Weights of a small GPT-style language model, trained from scratch on English Wikipedia.
Size: 15 layers, 4 heads of 64, MLP 1152 tanh GELU.
Each number is 500 + 50 x the weight over its row's rms, rounded and kept within 0 to 999. Layers, rows and columns count from 0. Numbers have three digits each. The size before them is the row's rms in percent of the matrix's.

# layer 3 MLP up, 1152x224, rms 0.0466, rows 155-186, columns 0-223
088:454522521586468446528459507483527439511532509463528534470571463461424471493460441556559504513533470453499575591458448467454491570560550615471443525437533497538460453482418565433536417406534525513420526476478479445551438529526469505523478520500535563411594491559498557509544509554462563525504533491639516513514545523565496561489507501498533472525490416528546421628525529558476526499462545473588500526502477513626541498598464540451577552535461445523409581521500553486450639471482418499599611486520528507435499516480528480547456496560491519473566501543528434544504441477429572539514505509488523440544541574532579497465531506560526442469481643607566487483472564585500530577590
094:425555476526472502501458564480431511489442514462474510584488479395443462436489480489534422553469577477502450501557447495519507568468611492574543446524489480393517581503570468454503468505497477542467562583510488472580409485546504518443474481419386493532554469460407458518425424442442520482502560534492472346470552522550516480453476635591505491546483432448548634553495437429489532550574518501490455464484525554503428444482528480481518419505461512566496482600395477588459470391534457519517519506485464503472544520453542446565460462558500593485480539497482518550394447530579511496486579459485402461566492442510507533543510408454574468472548475505558519482513504476539370523489
112:520470473508587513587574453502491631443565489466517479528579543537530481454432465502544496417516488411531586485555528587462443558504477403543473458423519507450445514528487466505505504555503455485578458444488482499530542645535547551530544528431557411549481456559441492541516525496600524492571507372468477552456458496508446585486615530490631497401559557473450502496581402513552557539450553398523537557449457514404567494559548462453430507478490537456502601444509510470521449480534563460423471509506485477526487436452455456533472521450534501500456589505507630466482485516447502424522445514488460540501428457512503435565553488509509544382509535476591496466457508532492562463439
092:447632482500451533471520503631476518513479604475452510453467565468476557562472460554583472591449578506484470477489501530490624446553556530554431512527594470498624434566539573462563517504452515480439444528464451532471469381476510501442542452543590468482429458537466488362464490497515512546489536511476527489517492489485475442474471474527530509388468461457497505524404461573568507458442503499632411530485486543473523581498564479463515581586550390484529477532599494505579496549565544525549549517485477566473583521523486456554441515542478463553434553426504513493554471472579504439578484545530509439559389524536533507549543511485510521516514576519526409610492443499572515520477
091:526473476460535563618507568458483474478534508519405502469571499520487530560503499565491489544386524522548558454480457511572538446486600436469541587569499550464423514532438495526513493531461444446551582589526491471390489549437458482443443562621442454547543482472507523478397491460463540416504467518443515487521502493536489440488529504538529608502560496575578415595431458517471440542442519502572562512595414560572585450478558532551471543490481537434486518529462503538555413463498504457544572526504494542525560547649485513424437542540470396403483504540519572503436557578468496570521571536497449544443525438539561508486471408469469479539573507418506530592480525494498554490498
094:528459594482426577525464407428542436519584470465589484465534479493521465498568547554512565439508540506524455429454473587494500531460475412536402505496524498512523515510467510523456486499580455564543450552434600549526506581431556482519461565532490487514548542421478486474549500555471478565522479564388554521419472566500499591495465494467465484516520560469516503544422494527479570496454542531558463527475543524568503436533518452515582421484483651608521445489476542558444527510524512463430484527478489451464418522601422576594520434513346408444469478492448476546485496397585594469505514536468406490510540554521541597572437515479523546564426473534538462457509480549561454446462
093:478562401538609487484502460517410395447558440516484426429518440397391519499548529527624491531510526514532495544635459521566444528601510505478480506584501475502544503528444534485623504500492411494499537513489505430474398502469582442490502670548465526607470575558523510545526521405466402541440492421506511423465471541441539498555457457453507505481466511416596571476581457437460467515462533438495521534481510477534416463495561457444453523463553469513513457441536631524472482438437542494530463511550464559517532443464466544482392451494486486514555463485518490583487443492484491537487577468442564513526458496471501523545548538488502431478492462438432446511533509531493575469586
102:451526480437432442522442451515488502476543475459554451531590445549506509478490524511455523554497464490526568563544483443425419499483609520519521452569474513489444465533581507566473468496530514482592450507523571511449377507540442423484504542454541509502561467537550498566454577451476545438503442452465491435509546475541500558421503645441471600463499451435527526501491547402458621428504548471476588493598494483539559510496580492455534468465495626475510459467514527506507434463508461485483507592427438513622565483572582425504536575521604500514523424571529529472418454516553549535506438512498483412552525540424479443569568439510491500537500454499538453531436544635506493535403
118:435480554447484475477507477547434485537522478538393532585411393539534454497564503516484535553461495425458543434639506537545611571526545507506379568424471545537583514502459480523600514495536518533506423530524533521546506453648535478508435520521510417423378566503512511490431544510515508565494547461505511444508507517477535509513489474520472454464433570546528493490537460464512444527378509468462489518427444520387494478427415492465485460544477470437511474545468565468415468536533446464495356449466430589440491378503394459544477472529445479585469547505495568412521476498582464534441442552416518521470551548530504525531448450527500551464437549529471480521450565477475443487537
108:524459501559514465528539486434555555574474529483488432334479386518439445454530561367456480435505568505439453546523502591502529473493495427495479544512469515535573379487471526464453468537452584539564493521522483461532472504541515511565538550365525470511488479476516505466413548537518443426474521500405565597529498474503469450513439496417570481467562515494507570556534515497566553400500510527502470546523523536549567553509468490576474476454506536474444534441521521568447431532495545469394512585568479522449555409531451432585500478572532383533544540533427503509542519444527535553498552501468582642496554499380464495549484546471498494448585479463538580532427516562454471500551
089:511514556581534522520472527577456447505460556437484587590588507591502450526466542410493532558494497530541431564378438534464538489439480488493459496578502465591463434533454581441506565532491515464451460442539523534436539430523549531547518429513452465394539582418517562493572490474416601513511535448477437502486582479557445482454579496522535442511533561432518527542516480441472563470559462554545601544484453483572534526520506562449462573557499459503597549467495510441436542575506465453439479419516583477512438526420432456509490524524486521533446515527559516520567545510489451434407641466526474552604473514557468529520457473541574394546391444547535446554504484485554535488532
103:544509442585537409480441534549477527586495455449552450461492542566480575524434467503506462498529507481481548552515549585560470480454548416551491520522427509471493462493477509546436500516464547537574503518452466506502484461531495480550554398389531509468449586497525512530499624590533461356476554453498472467528460470547412589464535484607476508435486486479513426417551525486431514541453550348473489559562478473578572520517593416487549415470554472525506532557452462494477412447523477543458543441633513529440580512508456476582565423509539468507538472518523548499452534575590544428432456453581530485542483481499517518530545438509455498543352527493514417483451568454457471507492
099:412443441472373568522563585510473549596541443569459521485525574650456546550566468501468525524535432517485532470560543475452501491594506593466491491463567531511482556530453558533521417494533497531456468423556519432525552553493438546514510516561496494480473441499486575464607569425451443477551579480468546580526462486491426548479478450445567428485471457529549446599536499494497533485431585495504548427550463445376546532604433588495550483495515509472502508533523516366432629438432481514561462442527549489434531499440468468450450430523536497419499541524479548502555437529400520520580538517579552470480438569501506565533449487503476503507524538492545564453493487517539570530525
097:565456480472501567524493604461492601488469524432505539550483494471427482414599521629569560533538588473550506525509566553527450561531484499562489473456454501549485511558619461517513516502582519526486462496559498461486518428449506495499460483529462514495519447548440513541475529606495466527488505596494472438503447576525469483588512446481451566499470593417553489414508419589533496508425550530459614547457407435529474494390562531445536526441476487496498514555517549586493479550480615510444481483608611487527412447574587464483461477492460505467527474483583513512502411534542511568564495615408509404489489480498552547471560472482521496485516453566543533449506425430519405473573
116:452513508444589486552446565537545545643578475573441557450475403526442487530476502510520493393508556390552556531522423572521500558618413482550555539500506456555509507570520541486484509484534500452505524475482488469441432605451486580477565398470416555502454473475546563527576647483515473558474573416465535584397512448541485549501528479514519555471541493560483407406551480572468495486450572417441458526551461418524543569518444444483493541458397500458432517502457539498487555554508550517538497493570456466500535481493533484523471509582562534530545535556503480508528500529482410496397557433464523586521596513462491447462549500524459427455498545496469439447451550494445432497538
098:497529574381481607576540514455461377472556489529516514540579458464569561492494509463477511542458498509510461486473454478438514502594501528579559466514541541519532463525463495519522467460548502435586444409457520488452484643463480528556482528451496433497539561424475507539535488500501566583395514514519578509509478454361442452507463491530431490440559434479474387468523537395521480455486564557566453508510481523557590490450500531480420530430509450536519428617563472448466413466532483512437570525425503493468468520480503542530490545599564637429555544467398505572457536499477532542498510547431529498552463463549481414460500449473468510512552373485501556498489447513392477534550
099:406478408476525535525516522480600486490518480505470449410607533421440545502462526461447445446433512535464427496468589504547549481414456473503532446460439570376615568528582599332520475506492395478508498475523549423504510543527442520471548420475465512526495527500483404513476499557576478478509438392460468507476553477483454459448504554505530517467451470479455506549523399450482490460431482476454426422526471522559496435500494543508517511462627503555429499542502438485559564439540437549519532533478582572398484536496552448645529436426504488519551453528556543449511459390552452530488415488556524582501480513486527502477515473491518531561548518445539504500500423600506526496533
113:529557528449542418505472487499553520483561511491464504557523536560462490437426499493566465447457408476542523532453465466521532463450520543501572489406461526478484572561529476570501444499512395503453478475557469528476543449470488523497458429492498475471484507506513600458498505571405446498656484370590478534505516464491463527462503507587593423529478491522443463521429507374467524535550567564521596509396547540533539550501545492507512505460512597566536569511461572505515569450514444569468489570502501534485519441449596491448454469538475471488566489599489602512610545495532449556497475482464540480592582509400504619504602459494461496504540506585434632530501509488622472499459
096:512528496570476407440465457487478472481535443387541567509460464536495461550402520422412502519465582440491540534419437434517509493516482575459475486533492380495523497520390549532502511481547480558630488455386502497541505519517486412475447528515483460510399478557513491477483589471496539480464576496525442459462554525655550424534430550490524503618611515525483577455516445527511500463492481491500594456576459501507457515457561526505559505544477546465485516561397528517481495433563564522488465462511545640483545471580487429425479450431530431507405486578566527445558549567511528413499423540496461499459454548460462527506530525599523439464480560469515544495523565570454423457476
096:529516520538490565478454575538516497557492549570570376387518535498507500564468480501548463465503507509396457557578560500532435480602473517487527569541412518521537480509593582509495481476497590501494363456627537493497528483563469458458488585444576538481515470431553558456542389519418515510487546487509567541567535555581575401535454478466487501487467499484479496528501426486428456488433496461533602488526529469550435523464465475466523498541541485532579454486514545442539536508512579518522510509453558561413502455509496528495468522552438506385441445522560486551494548515430571555526536420495325459610474459605504544467480513528608501470507555534521514557474502441522397533464
093:441565547589602541473406632507447479503427604563437460500544472472410359429537572466569486539452498529554469487529543497574480556522519478510568617479479514487517486480530527468552509529516497561513492445533417469452497611513531565476515458501464569510584545539535479505447484594372451500414557517514466394517498539473552568477457511452466452511477488483486504533579538503477628549488508407447499530454518435464569549457542546438496424603510378502431487444493505476472479413449512403523556499490555443522554530502494471444523564534502478413474436510437505475514521541475546479413515581469487482472510509472479478542554509470444475497493370495484468528399419442463476526454
106:471461465457454490545433582422605505512541437550431504510371480520539576502539466551585481487569597381458551493626587529517490509457494526449491636573496364510463505558513505472424462446469405547468521487460586471594433492508522465539536447480552544409462550546494580475429361574433395460489527474483484504520534503471570527500491497467501473489551390538503475513593468400523557490470479464434467448545445484529531459471482517502510523485579481505547505532501567486545439510585465538505522551502465487452517602477512491428458512469471558525471485494491527580538544448454406473454473500501500482548457539522406520582532531558482526490529563560517572393437510533493508572449
109:507542432527418480438355494551453450476545528511484538484560519527534441479503521414558523500511457542443537546558565507480451545615472507472448599473479498459611450488454539436484532469512518534445413490476524626536525518567468509416497404550504490507447577410468477491470453520462490444445579588433479412541450460530529434493508578443559513495525521606486635590466528528523536480450506460520534515474467520534474407580489548664525395514526530594561547463470474492574563441474440470536438569568449471501602566446502419449501491441531423514488457509574465488573449508506462516525483499496504442486480507539523525431511434483490532474493542538457436501436503526526519542617
095:452513489544526403441543540535513484498491561436470577481496510492528405599514436489440428590520461601471485424483469624470472555481455461462517409513511502436540531476475513501525442460539501635427549365585528508508460468469506498511515467410407558525440470530550492523457450525470536420504627499497529549510486476533506546487457422531485411524520453537540519542466479572527484459493535490535483440562500455538502520454560446410548479419526476563515565551538529563467456595415443499394516562552447546513476427569473459551604462451505441425444490493394459487574547440420399578457457483406565486520584463510497477490481477506494552484450484519528418471505529545458499432580
090:450551452382535515478462580409620522514461555546449529564467491522473475445472509455597526478473516467556491565579561540497531442539475484523513525407502514445544495484544523470569595497478499514568509624507421538507493510593438463499505486512506419484491577453449444563463548503410498576519596374541485475527488512449520553515504590534568511451434471503586487542501530460554487485418502422481460439432503500486542569457445575464528505545458469541490483431538369485414485457447566474433494582462542493510531532417534416512454545486535448479541548452573455541459434531431482486591463599586430483467581434552523491577456493534612520480477508550499533438468563454502537570429
107:531529527516485573549463510537461544567546500548480603454479550492498425537429498486439485450465542466488458533521469501492600476467494464531512496467539602513493455486516515462360586497547543501477587476450574493581586465509433452522425614458478497416479512494433432491484444396561493557491502520562584542477486458516536559534492467508565470478450592557543473494423550389422470491420535566615550523488522456546486465522513519485458527624565559502453478439491577518533413452546582576491504490508497373471558510471497524457508546420587442533514516432463587530563561475598513468526571569558471463501486487490523481412473503537509503507381458564369529506521548525489529454582
097:461550430529557499454571437464526545486512501486546472514504503496496582576476600590471462504528505481462513481465561555508488515588533457603549517500538398436564485537409565519513580491487525502509542550479537637541481510458568411513506511471564458445592573587525550498463604564576565491496430429448547440614410498536529497468454497519469501471602493447434510521610525461478487464573639455567561445618477463522502460545467550471418531434455502523382495530423471493599459459493611513527538503530489592485553566487476542558522493439537597507522518452476443538543515476431448516556575472474528461502492523527521500597428506520489499446515520433489475445580497464495476528487
095:487572493481556546442503523498500506511492449581465546409564470442566557432529461397502401534448523502419449507464581513541452469495594457511557545540494442530493458578505525505517550527578539400471452538497505509531528495471491441490507610487481536467534523403566504522521481529507420453530488561556486449466449511533523546504576493460439497455512504558690427578408540461635470639437513478423428501510526546506524375555460464505493504557503442470451574407439473556505451522533508435490536497592493517564558469505467490519491567513558531540576433409450533506534469576440551416563477464490499532502432508564561501443595557486511475437453480475578418563513484461498483521499
091:460495564460562475513545518519493612612534489576519423503538502439587482502546467500433453510416472468547429534376594595516405452510457488542471488540512424492613449550493517442496449559492467495497450535491580463509460511555445568564559561477464448558576458450493515497423565546538541501439449532542523474478537519531531452483568548513560433376525506529566507547525567394535556520586557420455453561506493437509471537482467564548508493507411564548487545465408460509522503461409455443519428470517534425532455463468473503492434583466471458501460474505598548540557571543530447579455511463562528471487556532514475466515556498547565465474443407439490508555407414609489531571527
097:429540505464499544557505496486448448517540558375500520473488483518524438456558509540517546567505561479469535448576471511478489435462485524579483511516496480549511454424616556547482515554561530417408514557484514444499509500496581453511520516546526559575556434516539518514528378437417513566519612527509605557493535500478607432419507492464592478494515531456606495552519454554511538463478465599509540398574466426466541502407475471403593477498531537502531485452486395530566600523460459504482475565499610485531573570570519486514515551494573444427491535521507523524460435440457485477606539444531497553616510531556538521454425480505606513456412524537483520570477481607537479485503
103:477436535521443511445438423516505559519592425510529469499519567470551531463470487542533495448514579447497517563515533491465418471554442445565517561528524460515441435535436483524465513508508473496485514605615453451563445482507527508511491457520494454566477474485598507473521443582541515591445514440456595515515480373513423490484540457500479495557554559556599586484482515527551539540518553521496509539463433635595543456516519504561440605518555456573420398486517437482575534498522509489530628460583514509484486476548547442487448418507560558450512534577490506454523526541479486512366587482531497487551538491456597488550549383598438472509476544530470551569482435485432550427575
101:360501538515545412522505611507515526469425455542422555531592519507513437560447453548449472496436486485491507471487448484462517435551514529538595428509470487615496500511611532431435507505539515506526527514511585538545481408531554503490514487431531597428404433511480503424500494605534453581589491436469595469502489576572558540485507416525532528506575515509550465583401514498507522500536495454527473531417408474443450457482523554482477501497472493519586494459537569468498517508580382557550501468547515494555516539395441569550513566469556459479466459481541562502471514532470516495441447517487600491461554495543412488583487506487444583545527468437590629471463485541530604532550
# layer 3 MLP down (transposed), 1152x224, rms 0.0465, rows 155-185, columns 0-223
099:490473514384472454502538530514384450593569450452445492483466539581517546434516465461459456508556455493526541457473453431572453464518424509528476565463546378547562471561570556446476495532604412513493487528546544410545477520454492509504523512541544476536473422481522505486511417509484507523486500453422479589577569515467452514467404384475543608501462550418427439585571418524402552500509499491504575521520427471452471476455538436464488475490541490451485562415468459505446502472443488467514474460572566463504557605428573545524595574424538479474497423512496480455420457474598540526543394448493577578483501489500585533573481457532529490536519532564441390530493460509481459463463
105:481612457504540387448529518520536573496585586473482407488465466572610504520483497477496578515510515480483544485509379486468439548539526458527416498435499424553462505643528471412576480492515478598494471397383418430463554510518482448559599544563532560432451498562510491516486463552498607464393452498491570591488506559526424444547517461448511511539569522515439460479548500433535545458511503505438524428525474502499539490577540584439462496476505495536438449480527556554576478481544528513464560487527426486568408531580491479521583519541477575489530458485490578418451519523509554551504488470491473489512537523556532479508483532513525426500421392565550545502489597467477622542468
114:511506428472493496529473518552425472552537450484444481519523523527496541427462476540546490410544478533530508401539482539558452445472524583575512523421504477448544529483481543464508517524515418530480411439514425498456541509553351498420420451394494515500510487570506452457468422511557473485459438420563376567434482516508450533530492573581471397468547506447482432390446524446495478523508451521479526452556575452553552523579446588502521522429528611427549468496618555559452524489463512505431501535499592453522476491474496463451451511590561505595459581582539581432487564496466519514392510527502429465529471490492500453456512458530477480475500376495535491569393520443454532531412
093:510419404496500519512452521519537518464424459468502503531544553542504499523530502484525569370533507591491496457504496477552447543496535505448466551438495464501448491424589407538532488477480516588586445477547493440496524553595563523592464470477446505493486474485553512504464474538605526517519549517498481589438562414417512443565500525481491648529529539612462538528505532420516442514458499447486615455519538505514491439504403461569463463508450556460520566480576462461462482491482644493509444479474610424482376523501523554511545584412459508427539431421562481541487608485486507519565524563478492512469514438530347382467460467530502512531544500419498553481504492446503581521471
091:418566572415525446436556524499582497495416477463543574499380537510536469552516497528573565440559519455544483505554504435498570527437442513517472535491525565484511470555527496519487491416476488476496487481484591669534527433522456542578589456470487527518444485569491587526531478511547542575494492494532478500522498456477476475433515438481466453517471430452473546498603562492545520494526536485471496513555535518481480420398518504594502418565525501533512510504522582506497473490546494561523395462567416507517524433386527538507509563355491584529485548524439354488574491502474535552511450502491479523522515445532535501528525602577525503553425649573409547375518511477456482556440
095:485524472433464607556493583580485478493455418488548473536551521589595485450490469462442543484472425591576456528581459447475431440618517454472439484450492364454482466441425446531498422511528530488479518514446555554495418471551497533503518456506509580511441469522474497500537478495611532566560470557448545493443586516511464407488524547505513553557514388568464455483632535543486493427545556568482505558540475462531569512507586426506512481457499550483427591445493436571531495483545394592456467516517507490530446430447554483421495514459545597593514491467437505466473459575546554431518498590624562524457496500531545509544473434477499472578456539565460483472549490475498494541468
101:491450496506432568449533480511468571540440486473507508510494531505553489473503548497485403520443493486401511462398552400411515487446466576478453492492469527528497505344516495570515488465546623449529539613375484485567523466441480588562489459499531530448497501380458561509486628555501568455502519593495455545480527462527454498512626563562535539475516532604441422492510454462446542536471441548505493494382496479524495453451543473536469433470489474481486551498417418455611411529595546437510402478419514492459512536570588453488555468530429546408475480489470509511507553464506520440488444500534517460468458516512536406379483418534493497518517557496537463496471450514497438521442
102:540506579474476648466536389483468509415530566527526530522520519533513541496485590578442567524476500479463476557450400489513564443494408510496476497510540446530502564484472477550516542500626495510434488452555548590459496515520504426506445517535519394500703469586452539529406501460471502511472419537477467462562536462476407427443583602530446556549520473585486531475439498465469603409451448496452533563480517544386430486492522506507494430465522534476502514598556422483475479526492484530582416537514508559603549544507516480493545536410459511442436534537553569440537471475511590447462470518454448434494475474510533511542536472514493554526561490450518447604456543457511506486523
104:529499521552487485514490540409569534410450512458543469346584541485437544472409532482545485510535514555538415522386487445431443460486510535467698436596524472478473548516521506427451527514509521477535554488447441527456527497326545494570551400466480533536557410497477476508471501521519493468527405537433462489522464478520445521502487540439561502575509430428490491489441540543502578466582485583543517481581514543588537511564613496551498583500525473508443532448548489574532537504455533482489569516493539434536514565465517450534501516482549534475486425486542472587488524503550571537549592487567514510527374474470492453504542594473462461565539540472566460437567416473511530491488
110:475438436563454471423519486539530413408602485485506573578669424409550412491503523424480480485472587522580449514539495517533536587540468543583449499527455436515412508545508551472502542553494411518421524607441517426490542494467509469520493459514431591556515489497619576425496501479525513391550526517530478467570521531535495548542473482447531470411516494513504536531500483501435517427526516468481521452511496553489482511412515509479491587530474504459417489547450485524538510498456483401475559475520568438463544480509509540541537444513449407409424442548523446419436495552524456549542608478492543499485649500516529457550511397543443540523559391447494444469539568479472501536453
096:399418508484460492468515463482551518475497465433636470511485476506485570530513530618527496511507558525391488519460536560412556445590513474507492470571482454463467438515528508459482515433541374501509566493428475416565508530443560527513571518530495459473501446529474492508508459498570439567430456541482501443541487611510480511543507483408446558533477448473548523472537503492510472544435570503511463447549470525473527468473541479431520531579562489483418533560422559489462474428531562549591479505522434378489480382517482539488482565412540481557508541495506401427501550375484579458476521504472384448493437459546611477578553430422525536506429618451493602527554549535516566520519
106:506470527596491561536513496454535471505498423472541511424448535497460513529513533490471487516477505500503527516609488531508501584447510571514514533579441466487473527466493461494465461583576447568632413500479511492611491532420521550436527502431459514491481569471573513544413564508537488440419575562445616518497540508494459458453441471574551513581461536463531509522382537609514502445548490606497456426519458567464460468596497600471428605575569500529506522466566513521490485538505503466526514377514568492433525450401492423445451553386415393434482421464512459530408495531570476554479522551513492456579425491578508567552496468508492512497495475544470475427494532426420533493497
096:480469500438445505545443541503534465509611509511474532491527519518513476510468402488462416531510453519564482507533485464480455534462570556570553480561432425473542474412366407521470453563508556516378463482477492443454458475609564530463478521409473416509523621478500493553455541566612537473597517533525489557484454555470499584521590478597487585491465445513473426520466520482487500529413518565475550558448399380511495550463460588485445486503357478511516593524530436524473448583520520527454478487471458499570527586424473506501513524533453521595488548520507573447535559433489569474436471405514541453486448579514552439531515566505441494473529442437482556534566453448461510485519
092:528522510456470495479487466510500420469564464583512459514553520574566567614434551435470383528476408479426425530563484473533564369519515479455512435587522554537460455439420489484505465489346468507527544485480504524478466503548485446534512542465451472503460508465503513505460481426548535535543486522602551522456602461509481521513566547513484519476483376481415540553481565517498528523544489450551463497520562530419512503540486517531513533521469474524520554432462476469479515368516400554598466501420459494441555562402471561515483454434550555547438531468443493489530599509515433485487550448637547515578498558470488459482509501591505515490524578470479437484554531574541653433408
118:467504466468595570414466533481542584556539618543510470488572420566435320439451514472526561537507546571525478484461473431482488490475449513448431524509499465529553498466531473463584517458532470530529400531508528519531430538521528525480488523459551576583498568421503509505443500471494485483455599453472522455563477569362430486462450512449473465427529512523447527467517550492514448529493456420402549432467507495512540463426436438597549461439500466405525449491512508521472518503486493475509496477454594493610451425643467432501524425503487556547427513450528427455513526531446581491536531426555568474448508557483425479530588496537518414469586532490507464490573532532455382474525
097:509492413606584392514539610549522509546478551493439510512489432513460417514446494631456492484524597502491418483391488557645542499537577544460473489490510452435495526483511546444565600541505485491501391519493450481513528536514568617482530508485451474431457492531460495418464503487444465334511459399552463531514497492600520525490568498460465518508471485405497585475576503542398504468445493516497512478486506525560506405495566456570561490532532441493429530487467458556441486526451461523499437497522418520482537464579491488503511575420508445421508485563500505412559513535529495523541524390502474577430503598508489542517517584495409520504555562529522518576528540446500485441432
106:520531426526470505527512522531515476505522507498482636544474417506597520487552483453498523397505554472491489482513469534397572499508601425436523546463591441505509494432561512582465404458515424473448580453429511532422513464492470439541476477476506441436554524463450584548529532526544561494457429571520477433569503570506528514451495554531478521472476457529534413417502527510486491533467493458562501553508395506497453441547503550453588482477538533577585508440495496541422508465492486487577481573545571635535503446595508560608446475415462562528480508489540475531527546598424417536504497554518433550501504491562553398509400463515519468533475512517502522466490598544312515531550
102:455547420531570429405472533479542562483458505470578533512415548427448501455537537520468628477497497454465455483477568404501463552496505435429493477463557586458440468566541449421539518424397507437488471405522489459488624531454533455460461494561414444479418489473503446507439590547566466503540487478459495604498473503481530512493487617482589555494565491522528502545572497577406471522569537454432513453465502557462503455494526374520480485541530492510462455494394498557542450525491517525521495466452458548534395457528444449467513549484522437438555462494431472446588454547464626493475604470584457444477476520480448482468531554467482554534486636521542537420546480501566479467535
112:544465503509469523579533419576506439415562487545471433405466436483584549484627457445482510546559598538488562457466395516472601497562483500409481444533447549519477559447460535515472508538491543450509537558586526479436470495520524585545525501474411552418509548522512541464519535450486495433514501430505573520529601577366432465511564506496554506483490559524438527568499430495440418518544480500486443477450369513518532511598421500495483468490495554437562582456518563477475515531521509432441518539502443488510461535593513624532458556611508543570606481433528474479443475504533487589584585586486533517506483456480619554486483525493495500447503447424453487452513491522544477476481
098:494466592439411515515491520634423564524463476462501525535479452580519475395535532528472454458523537528522525532438314484492533458450458438569457496467498447438511430588483458495493435510542446553489586518456399535509549467432544496531460540587408420485574520537510355535484557476573502536590503461479407476433508464485511387441481530535496503623506526525536492435413504524411509496515500552435581436540515487501505510609484516478536478446470483481443514539454422474446516544405437507472455546492523510527416483574544484488536472412583495498476564534565522500486526548580435452506443541479539513419543544500480536610486469515458551493515433516508513521555514572474602503482
099:444429427485463471552590389505499518504499538438511463467381556471582511513479452561545463426572466465427521530510571461478486588519553605492490442525468584505513506552553473531443498481505526569553544508519580414534511500535504440546449471467597439436436541378432445525533474427604643521546471537557457560514527494562578449534543558533590556478479558459405497406426451413547384471567508525556478451479431563438460550502443543523496487477480605480495523505554469494529506590486538442481432544485522541484470497511574410550447480429501518578569478445532487485488476483578527491573465494498489552440498515556477504520461558423575483566465555518520450515576493489483464450449
111:463512513464455522450471521447504456556588546512494437500498444530516544417417461468554478518543462470519402535465462426575381596481554514479463515551549488489467505506521515491548483632455512547504540462524450503564495520483489403544453526511540580433498466472480477416508461476491493451500492476513432555438510546508578507580522480547540452582470531438424501552445448511504612573444473366466473455583436502588490569518489533554487559475415507477492590480496467407471522449567479487475507479510481454482442582427590546460568494432327560522493514501486491519666470424479416432517466476459489507564484587494535541453482603563436513550482590542520562536476531468461505454547
107:549461538496496450460539484505444551539467560410543557484499500514528562506541521566423562465425543420444499551496421576467366495476474487478470488552498536497486478577487491513590462459530480513547507478463466514570552501605445415478505516417511473417469462537490468501584445484506524440597505493523563577548522557562521492471535602546487445548569428413487478505414528492432536395489566463428432495511502513576456416455419481577482496519502570545479451508513448461535558540532425521417544530568421549536600495520463470462466534611432426470571542512476531502572552494520561506462532480460486471520479464443571569537594526546482602517445681563563481543493562432452494504480
092:497525549536476580644487459464470571486459438515528432509477532578524562477497592554520541447483512435535494497444407369459453477460482473515496531530535492533472529503498567467510564553471536447506484520419486525488496520437454431429414585534599460507558543462522524472438588518486490510498367442529505426519477516400484440478524559420514584452517484451515510533541434496469519590553400489503483550468501511480505491580458526565414515567443577457450437549386484515572531471537621484607450477519489494492493562498535568520417495548410547463488486452583557503382423495558507400433534505476469447535421524447568530469506431579482425519567462536532460502507495485564441524442
096:548424463529430394563474499565480445506579431475496528546529521557559460503442493506434386501490499505524575396494444520466477464499412490472496519595536509528524459555530469546443465536460493513491531504469538513471512518403538601502558482478485540435538449582513528489575500599599471529568529536522435474438498550527511496554511495476460564541508501534423494452584583527395496570604546622441521542489494508495482452534448559452532554446582520472490514511524495455529499584559559490548560465636469479471389542525460565605504435493454491497490540497505484504478521408551453472515422476495480604465495538462498475412473473483407484484454426587450550489501355618527400492528
102:488467487468568524490523528469565502493479415513496451522556401579500525491544558565541473524651569531590531546534395515535519474573538551407570480458516491426517478524533472499495523510606449490515557440509492435468605466473473492479495504455527370379498389613467499498503480572498444484529386528508557408530488512449525551487477441466432548481558506472449515531524483534436593484524579412465519609596469522508546465470448497532490470480505494483483508628591492603532488488472527551559459543423558559569571412477394479467491504500459550482467532586495484499566488497532551549503480508497462461437508495489559601566498479439487556519502541563450537503470614600526456504490
101:521556437405501450457528404522449441529499537499496514552454581451433538526541513535478539495395457513503472535436423495583530554549564505633516535488521408450480462500532556444522509512501578579452459440545432565512452491456491463500535473502530600479490497593521531473473508383552527482518396454495521459512465504509503474535499560524586439545555444535472540465547433406510442409577531576453428461527511449602513539497454480572403512549592513534468576469422460576571411503527494499473511469544484511458451532524445497474498480521459606451459498549627536517487551483501491484480463460407622476485544474571498519488535642470538495588537417447557458447473461512483409550462
095:570445502532439520550498450562468504574490499456483478547491500460404582625454481500585511461449617576497477462476403441440430590539418490463524479470441450487460513506541487514517347525463535671574474469515560506545538525527501535497419482484525474505469598548521546507553464484527490514490537518493502486477532493445509474486475444544517480614576554398505513503556422584439514522586491435543494481389458522600504565493602442559479511429496591495537494557544528513465522490463476553407505488527569492458464552462531434451493480388510390554519514566419434440521491579597498551472515516498494457486581497387464506530510502567499505532512515494458447466421466563461500479553
093:526420623474459540570530524448475486453516535534451566503391521498509554442440505478477546536534638494461539458554503451444546535481584618453555448470492543584496562552566502540467484438552457462577506448544473560535558510532476468438470508445461499488427550572482453485576451480534479447505467534419490428468578480528420591528429489512447497531393446502458486505540434506422489496482567503625420498486500546454511415518522453570487627572564455488504497544530472527431524539541537468503640565430451466473461452577480508427561544462618462510535508388413518493591514605517543435490554496548547479489478414547472498476447485485506500457477508468538503407490490507524489487438
096:603514537435433475532463526501500463550397540511462521605549587579491583531474572487448574560444430503526451488477460505466615434488501475468522518435489478543474528432488400468418518543444473429486464463483440569458512431538534474406534440454524461580523496469480529524538637501606592429445484605566450550445560560487471423564508539509453452575476449537570538502490526497376481534480567511411454430435594508523480503538484528524496403495449508522478463481549462398522451597437572392597522472374487539474570537479427470510538447468439508554476452516472527453507552537543532460538529433512475510447531476549481503494524442501438476557523504495503491477540424499493513519565
102:463481503435508492559454494485613567521512502535541478461538484513528552509480480463480478492481413417481611605498604526508565456499510506609581541510441555503454447589534518472535527476551506495547506537456553386524525548407544476458500465492583474557461546483548597497462561541495489540473563592431481494505601488534448508523595552511482499537546441493545562489503456464476538479416561474405512497473511540486585532544528347455506630537535562525527461507551485494523550488449465505537534476508607401452480497512483525601630401472606483459421486479557511499542471576514542442544494505462493481515462478483375527478530442551466573445525552568533470519543363535449487492552